config = dict(
    n_layer=22,
    d_model=160,
    n_head=2,
    n_kv_head=2,
    head_dim=64,
    d_mlp=640,
    vocab_size=2048,
    activation='silu',
    norm='rmsnorm',
    norm_place='pre',
    norm_eps=1e-05,
    positions='rope',
    rope_base=17000.0,
    rope_fraction=1.0,
    qk_norm=False,
    attn_scale=0.125,
    bias='none',
    tie_embeddings=False,
    parallel_block=False,
    init='uniform',
    init_std_qkv=0.029,
    init_std_o=0.0,
    init_std_up=0.029,
    init_std_down=0.0,
    optimizer='soap_variant',
    lr=0.00424,
    beta1=0.95,
    beta2=0.95,
    weight_decay=0.032,
    lr_head=0.00765,
    warmup_steps=200,
    schedule='wsd',
    decay_fraction=0.632,
    decay_shape='linear',
    final_lr_fraction=0.05,
    batch_tokens=[32768, 65536, 98304],
    seq_len=512,
    doc_mask=True,
    train_tokens=361600000,
    steps=5616,
    dataset='wikipedia_en',
)
Each number is 50 + 15 x the weight over its row's rms, rounded and kept within 0 to 99. Layers, rows and columns count from 0. The size before them is the row's rms in percent of the matrix's.

# v: layer 8 attention value, 128x160, rms 0.209, rows 38-57, columns 80-159
# o: layer 8 attention output (transposed), 128x160, rms 0.194, rows 38-57, columns 80-159
v38 108:60 41 44 60 50 70 69 22 76 67 53 73 77 57 54 28 57 63 45 35 44 50 36 24 58 36 32 74 49 43 63 50 58 69 56 64 38 38 35 67 49 60 47 54 52 30 51 22 46 58 58 39 59 75 59 46 45 38 75 13 52 57 46 45 68 68 46 42 82 35 43 53 24 47 50 59 50 62 50 57
o38 095:31 71 61 46 69 31 47 72 29 63 51 21 48 30 56 60 41 57 71 41 55 49 62 80 20 76 82 51 54 81 57 44 65 53 39 47 54 44 73 59 74 54 57 45 37 61 66 27 64 47 62 55 34 51 45 70 54 66 74 70 44 54 56 71 24 45 62 38 48 32 46 52 95 65 30 40 24 31 47 39
v39 103:41 54 40 40 38 28 56 62 43 55 63 75 37 43 57 68 55 62 55 55 58 44 39 37 70 36 30 51 25 73 41 46 54 42 58 50 30 70 70 23 51 38 56 67 57 42 48 63 92 56 26 58 73 40 41 77 53 48 37 67 39 73 68 67 83 50 60 48 55 58 64 37 53 44 50 23 37 58 34 44
o39 093:38 64 70 55 73 71 44 52 25 36 39 35 47 60 55 52 51 43 65 50 64 79 77 61 62 75 74 53 60 32 32 50 34 33 52 49 53 40 32 69 11 51 67 58 51 65 65 51 55 36 76 41 74 38 40 81 66 70 74 38 69 33 27 71 42 60 74 55 58 26 57 46 42 39 54 13 55 41 35 72
v40 092:40 30 85 53 82 60 30 45 31 78 62 49 63 36 59 38 80 36 49 47 50 51 54 63 69 37 39 53 37 47 42 45 21 53 63 51 61 44 39 41 57 76 61 56 53 42 51 69 62 62 55 40 69 35 37 43 27 35 55 32 70 53 33 15 58 23 66 58 34 55 61 73 52 54 76 32 47 32 77 70
o40 095:37 57 69 23 60 68 39 42 40 57 44 55 39 43 21 36 43 62 57 59 50 27 50 45 50 49 51 65 51 67 38 77 46 60 20 76 18 25 56 58 60 56 37 29 54 51 42 43 63 56 33 48 28 36 55 66 34 52 43 23 27 69 52 50 36 58 45 56 46 36 48 52 53 76 48 48 48 49 64 23
v41 109:61 48 49 75 64 22 47 49 96 69 39 33 51 44 48 48 59 77 66 17 42 46 56 48 48 35 54 49 81 45 39 45 39 55 45 55 48 54 62 64 53 38 37 54 39 56 84 65 40 75 43 43 56 62 32 42 49 30 55 53 54 53 36 64 25 39 73 48 36 47 71 43 49 59 49 45 57 55 30 33
o41 102:27 66 56 35 61 60 29 52 50 54 38 24 36 65 83 76 47 30 56 64 56 39 43 52 59 57 43 31 42 37 48 57 45 75 55 54 35 54 41 29 37 59 44 27 58 52 46 38 91 44 38 69 65 33 49 47 48 61 00 55 64 59 66 18 59 53 49 65 63 74 63 39 61 54 35 30 32 52 42 57
v42 096:43 30 34 44 50 51 51 66 40 45 67 57 72 42 61 46 51 39 71 52 50 66 49 68 30 74 30 35 52 49 17 87 49 49 58 60 60 81 39 55 59 33 67 56 47 39 57 63 51 63 45 48 41 53 45 50 52 54 59 65 31 46 63 54 71 26 47 30 45 43 60 36 06 46 36 33 45 40 60 53
o42 090:55 53 71 52 57 84 54 79 40 53 68 55 41 28 28 60 61 45 39 72 61 52 59 39 79 46 49 53 58 74 26 48 62 55 18 45 25 61 59 25 60 37 38 89 23 46 53 52 56 46 50 40 72 66 45 55 69 45 64 61 41 46 62 60 38 33 39 57 54 43 42 55 57 56 50 46 42 71 58 62
v43 097:64 53 59 21 51 46 43 63 54 69 56 45 73 40 58 63 50 64 51 34 40 99 64 50 59 64 41 60 44 57 84 34 42 13 80 74 59 61 54 30 13 35 23 64 42 50 60 61 70 11 39 64 51 67 44 62 30 32 60 47 56 83 66 45 56 71 33 50 55 53 22 77 46 67 59 64 33 48 45 55
o43 093:68 58 40 80 43 32 46 53 38 49 53 53 32 57 48 58 39 84 54 34 55 59 31 58 29 66 46 48 47 38 34 60 59 78 36 64 30 44 50 49 30 54 48 52 19 50 54 50 40 66 73 31 46 55 38 92 78 29 55 42 50 44 40 55 59 67 77 49 50 60 39 33 63 63 33 54 37 31 49 50
v44 097:61 25 46 72 42 33 46 56 40 55 64 74 52 42 76 41 57 36 48 51 49 49 68 47 57 55 43 58 52 73 61 54 36 50 52 50 40 41 86 53 64 43 44 47 30 16 39 51 64 43 37 73 44 60 86 33 63 19 55 37 46 48 54 28 32 44 37 48 54 56 48 54 25 48 38 37 45 69 63 66
o44 094:65 38 43 50 53 42 85 51 75 65 49 43 35 48 73 44 61 77 50 36 45 63 48 60 70 54 23 58 53 63 40 37 72 49 35 38 20 56 58 59 31 26 60 54 39 48 51 49 41 56 56 53 35 46 36 76 43 49 32 33 62 51 70 55 52 50 77 57 47 47 36 60 53 31 18 65 68 15 67 53
v45 098:48 88 33 53 45 67 79 60 55 68 42 62 40 54 37 75 61 31 52 50 51 46 25 46 57 41 56 47 52 66 58 57 33 24 71 58 44 69 50 48 59 40 55 53 53 51 52 59 66 73 42 45 27 46 37 75 73 53 43 20 41 44 47 29 44 67 34 32 49 12 77 32 47 54 39 68 41 69 39 33
o45 093:57 48 27 54 40 55 42 69 65 71 39 47 37 45 84 17 50 43 36 26 86 53 55 53 63 65 74 52 45 64 55 66 72 36 48 79 44 55 60 36 48 57 58 43 47 70 44 57 69 50 33 66 38 51 49 60 56 51 58 59 48 51 52 66 85 47 63 65 56 46 75 20 54 58 50 36 64 34 52 59
v46 092:39 48 37 57 43 47 31 24 90 36 63 74 81 32 67 75 38 35 63 79 32 26 61 57 34 55 61 43 78 53 61 38 42 53 47 44 50 50 45 52 75 50 52 43 51 52 71 37 50 51 39 53 45 62 76 32 68 84 71 32 72 70 60 59 43 45 65 46 35 60 61 44 60 75 72 77 65 57 72 58
o46 086:29 57 14 54 39 48 40 58 85 87 50 30 28 45 52 45 63 38 54 42 58 48 10 51 39 28 60 59 65 49 54 64 44 35 61 47 63 56 18 68 20 50 42 78 37 45 47 44 54 49 72 51 46 24 70 58 61 08 65 65 37 63 48 68 13 53 58 55 58 56 28 51 38 51 26 38 37 31 64 50
v47 108:54 67 19 45 49 52 59 69 84 72 67 38 41 53 58 50 68 58 47 49 69 53 53 29 50 24 24 38 34 31 67 45 76 53 48 59 67 62 47 35 51 66 41 50 55 38 29 48 63 46 54 26 60 56 44 51 59 73 42 73 34 37 75 46 56 50 41 23 44 64 28 55 56 53 48 50 48 35 82 53
o47 105:33 35 51 45 55 57 53 20 55 45 47 49 66 20 61 43 43 42 45 40 65 51 75 41 60 72 65 70 35 60 46 02 26 70 25 46 44 53 53 62 59 47 49 83 47 39 36 38 74 60 52 33 48 48 64 51 46 22 56 68 75 59 45 29 60 48 71 54 12 23 66 14 35 51 35 37 52 52 51 44
v48 105:74 49 36 64 81 39 53 47 93 38 51 62 81 54 50 51 54 65 69 54 73 64 53 57 53 48 33 35 40 52 65 66 75 53 61 53 46 39 23 46 29 53 37 46 48 55 65 38 31 43 38 56 79 72 46 36 13 36 37 75 62 62 33 64 49 58 12 71 31 83 45 99 56 53 38 65 48 54 47 50
o48 098:77 42 62 63 35 56 17 36 40 76 55 56 36 39 48 58 53 41 46 52 37 35 41 79 75 45 45 60 59 34 61 64 55 52 60 39 56 58 47 28 77 38 37 49 48 34 47 56 55 42 40 46 99 61 84 53 62 47 56 53 39 32 35 64 30 62 40 47 22 42 61 41 56 43 44 62 40 29 62 52
v49 106:48 56 72 61 55 49 49 95 59 29 33 40 41 50 62 55 49 44 41 53 53 62 55 27 41 44 64 39 52 69 51 74 60 54 65 54 49 28 43 51 46 61 51 41 50 46 80 99 61 63 75 20 48 61 50 83 29 44 36 38 55 59 57 59 75 26 54 25 30 48 31 64 41 64 47 46 43 50 18 22
o49 101:22 33 58 55 67 45 35 60 56 52 54 75 63 39 57 56 45 49 48 49 53 40 31 68 87 80 27 31 52 29 34 49 30 37 72 39 40 49 19 42 69 52 52 58 37 25 42 68 47 42 39 64 44 16 33 50 39 62 59 52 47 50 58 74 49 74 70 65 57 60 43 36 59 41 39 46 72 61 60 47
v50 107:52 39 40 39 34 60 24 29 25 80 48 63 37 50 58 49 24 87 66 84 26 44 37 52 58 83 57 60 38 34 78 54 43 57 35 53 73 22 41 70 32 63 80 35 53 63 61 38 57 45 40 55 49 29 53 54 43 65 63 62 44 76 48 49 53 47 46 40 65 41 84 63 58 40 37 47 94 61 78 62
o50 099:79 44 50 40 21 47 65 62 57 31 68 35 77 32 46 39 56 35 43 43 57 54 42 45 20 31 22 56 70 57 59 30 32 43 76 55 46 37 52 29 59 69 37 43 37 45 35 72 56 42 54 69 39 63 44 65 71 49 64 60 87 24 58 67 28 50 68 24 60 51 36 48 36 68 73 74 27 61 60 58
v51 106:40 64 31 50 66 36 49 33 48 52 50 56 46 56 44 60 66 36 58 51 33 36 30 29 63 38 71 77 50 29 45 43 51 59 48 46 52 19 60 78 24 28 30 46 42 33 54 34 56 40 47 61 45 46 43 46 57 61 48 52 66 61 44 56 36 47 71 36 69 49 37 58 39 39 46 28 68 33 28 47
o51 096:58 49 32 29 45 39 37 66 44 27 49 50 51 51 46 38 23 61 48 03 64 35 51 55 59 42 50 43 43 38 34 38 36 56 55 51 41 46 68 41 61 67 76 51 48 67 30 29 47 63 86 54 63 34 32 48 36 41 17 35 29 48 44 59 63 69 38 59 53 39 37 63 49 31 57 38 54 44 65 71
v52 106:50 27 79 31 29 83 63 38 32 56 29 43 55 57 48 61 48 56 53 57 53 78 58 65 49 68 40 42 52 59 62 49 63 23 58 62 35 73 53 47 41 71 29 42 48 66 50 60 46 52 38 63 62 53 48 35 71 53 31 62 56 56 44 42 41 45 52 59 71 49 46 61 64 30 48 51 26 36 67 25
o52 102:70 71 44 58 45 54 49 27 47 48 48 69 52 56 43 30 61 48 44 48 68 72 62 36 29 43 42 44 49 49 28 65 54 65 19 48 38 70 41 24 53 61 43 49 42 42 38 67 21 62 83 42 18 56 47 53 69 30 05 37 51 09 54 45 57 61 59 57 43 50 44 57 34 39 50 59 80 37 58 40
v53 106:58 53 12 71 36 58 75 30 66 63 62 46 46 13 29 42 33 47 35 58 36 16 51 42 49 80 65 55 64 23 57 53 54 52 68 60 53 45 67 28 38 43 49 46 54 57 55 56 50 62 68 62 44 47 48 45 38 45 68 59 79 69 55 42 42 60 54 30 57 32 63 40 52 39 62 70 45 44 73 53
o53 098:44 52 46 50 32 66 66 64 58 63 52 57 43 58 53 35 52 32 45 30 58 31 49 33 35 42 76 35 45 21 44 65 34 69 73 62 66 30 65 61 57 17 64 50 52 23 46 27 47 43 51 38 62 38 63 56 54 61 37 48 49 41 68 37 45 68 43 54 80 65 60 19 39 57 09 42 62 60 50 79
v54 098:44 53 41 78 25 51 31 28 42 48 50 50 41 49 29 67 28 39 37 47 42 41 40 42 45 60 52 75 38 32 41 47 46 84 18 57 36 19 04 47 41 43 56 52 28 49 38 48 91 72 41 53 49 68 41 16 46 51 53 35 53 57 56 48 38 44 36 86 76 31 59 43 39 37 59 71 54 55 73 62
o54 094:53 43 22 39 43 59 63 49 88 71 52 57 49 25 56 12 63 65 68 69 47 47 60 59 30 76 47 59 33 64 42 57 67 49 60 41 62 62 63 60 45 34 51 54 61 45 48 50 45 59 48 43 62 35 69 43 31 54 57 63 73 56 69 41 54 58 56 27 81 65 47 29 30 81 58 72 51 61 63 26
v55 110:67 55 44 35 55 26 75 60 73 54 43 56 22 37 24 46 55 48 48 48 48 73 40 54 47 16 52 57 47 64 59 34 40 40 31 41 44 67 58 53 38 57 45 65 57 18 33 63 99 41 51 63 42 66 56 71 22 23 36 83 59 52 56 39 61 09 48 35 62 44 66 50 61 48 54 41 73 50 58 78
o55 098:49 39 45 52 27 47 61 20 33 72 31 41 62 39 43 50 74 66 55 43 48 48 32 42 76 70 41 21 45 55 70 15 41 51 17 48 33 70 60 65 46 33 35 48 43 52 62 47 51 42 76 31 31 50 45 46 58 40 62 31 80 81 47 50 54 49 58 67 45 34 45 63 53 57 73 51 51 30 40 46
v56 096:57 17 67 50 43 52 45 74 60 55 56 51 45 60 52 54 34 59 64 47 69 63 74 50 50 39 54 64 65 41 53 58 31 40 47 64 69 61 67 43 19 40 28 34 56 40 56 46 63 48 59 58 60 65 41 51 64 00 58 56 25 37 43 73 33 28 29 76 55 64 40 42 57 43 58 67 18 59 32 44
o56 093:55 45 32 45 68 78 40 58 33 36 43 37 55 60 41 43 46 51 49 69 08 23 36 55 20 63 42 70 48 47 57 43 68 75 49 42 43 36 39 47 79 43 68 46 34 50 20 42 36 46 55 55 53 64 18 66 42 56 43 22 82 44 56 38 42 59 47 60 57 46 47 69 59 65 87 49 63 32 30 47
v57 107:26 48 53 88 68 66 55 50 37 56 33 31 64 33 43 34 48 42 53 64 47 51 52 70 49 63 16 49 33 46 43 45 53 70 31 24 37 60 61 49 60 51 70 43 51 61 34 58 66 61 19 52 39 16 44 75 50 51 67 50 57 19 01 39 56 50 67 38 52 62 33 76 30 59 56 30 47 69 65 46
o57 099:52 38 39 35 23 58 62 66 55 46 40 59 33 50 58 34 54 40 48 67 52 58 45 60 24 48 55 53 80 55 36 70 41 67 46 53 49 46 37 55 99 66 32 63 53 52 70 20 54 64 55 75 29 34 85 40 31 53 36 40 52 67 41 62 52 21 41 49 58 47 51 58 47 47 59 34 65 64 81 60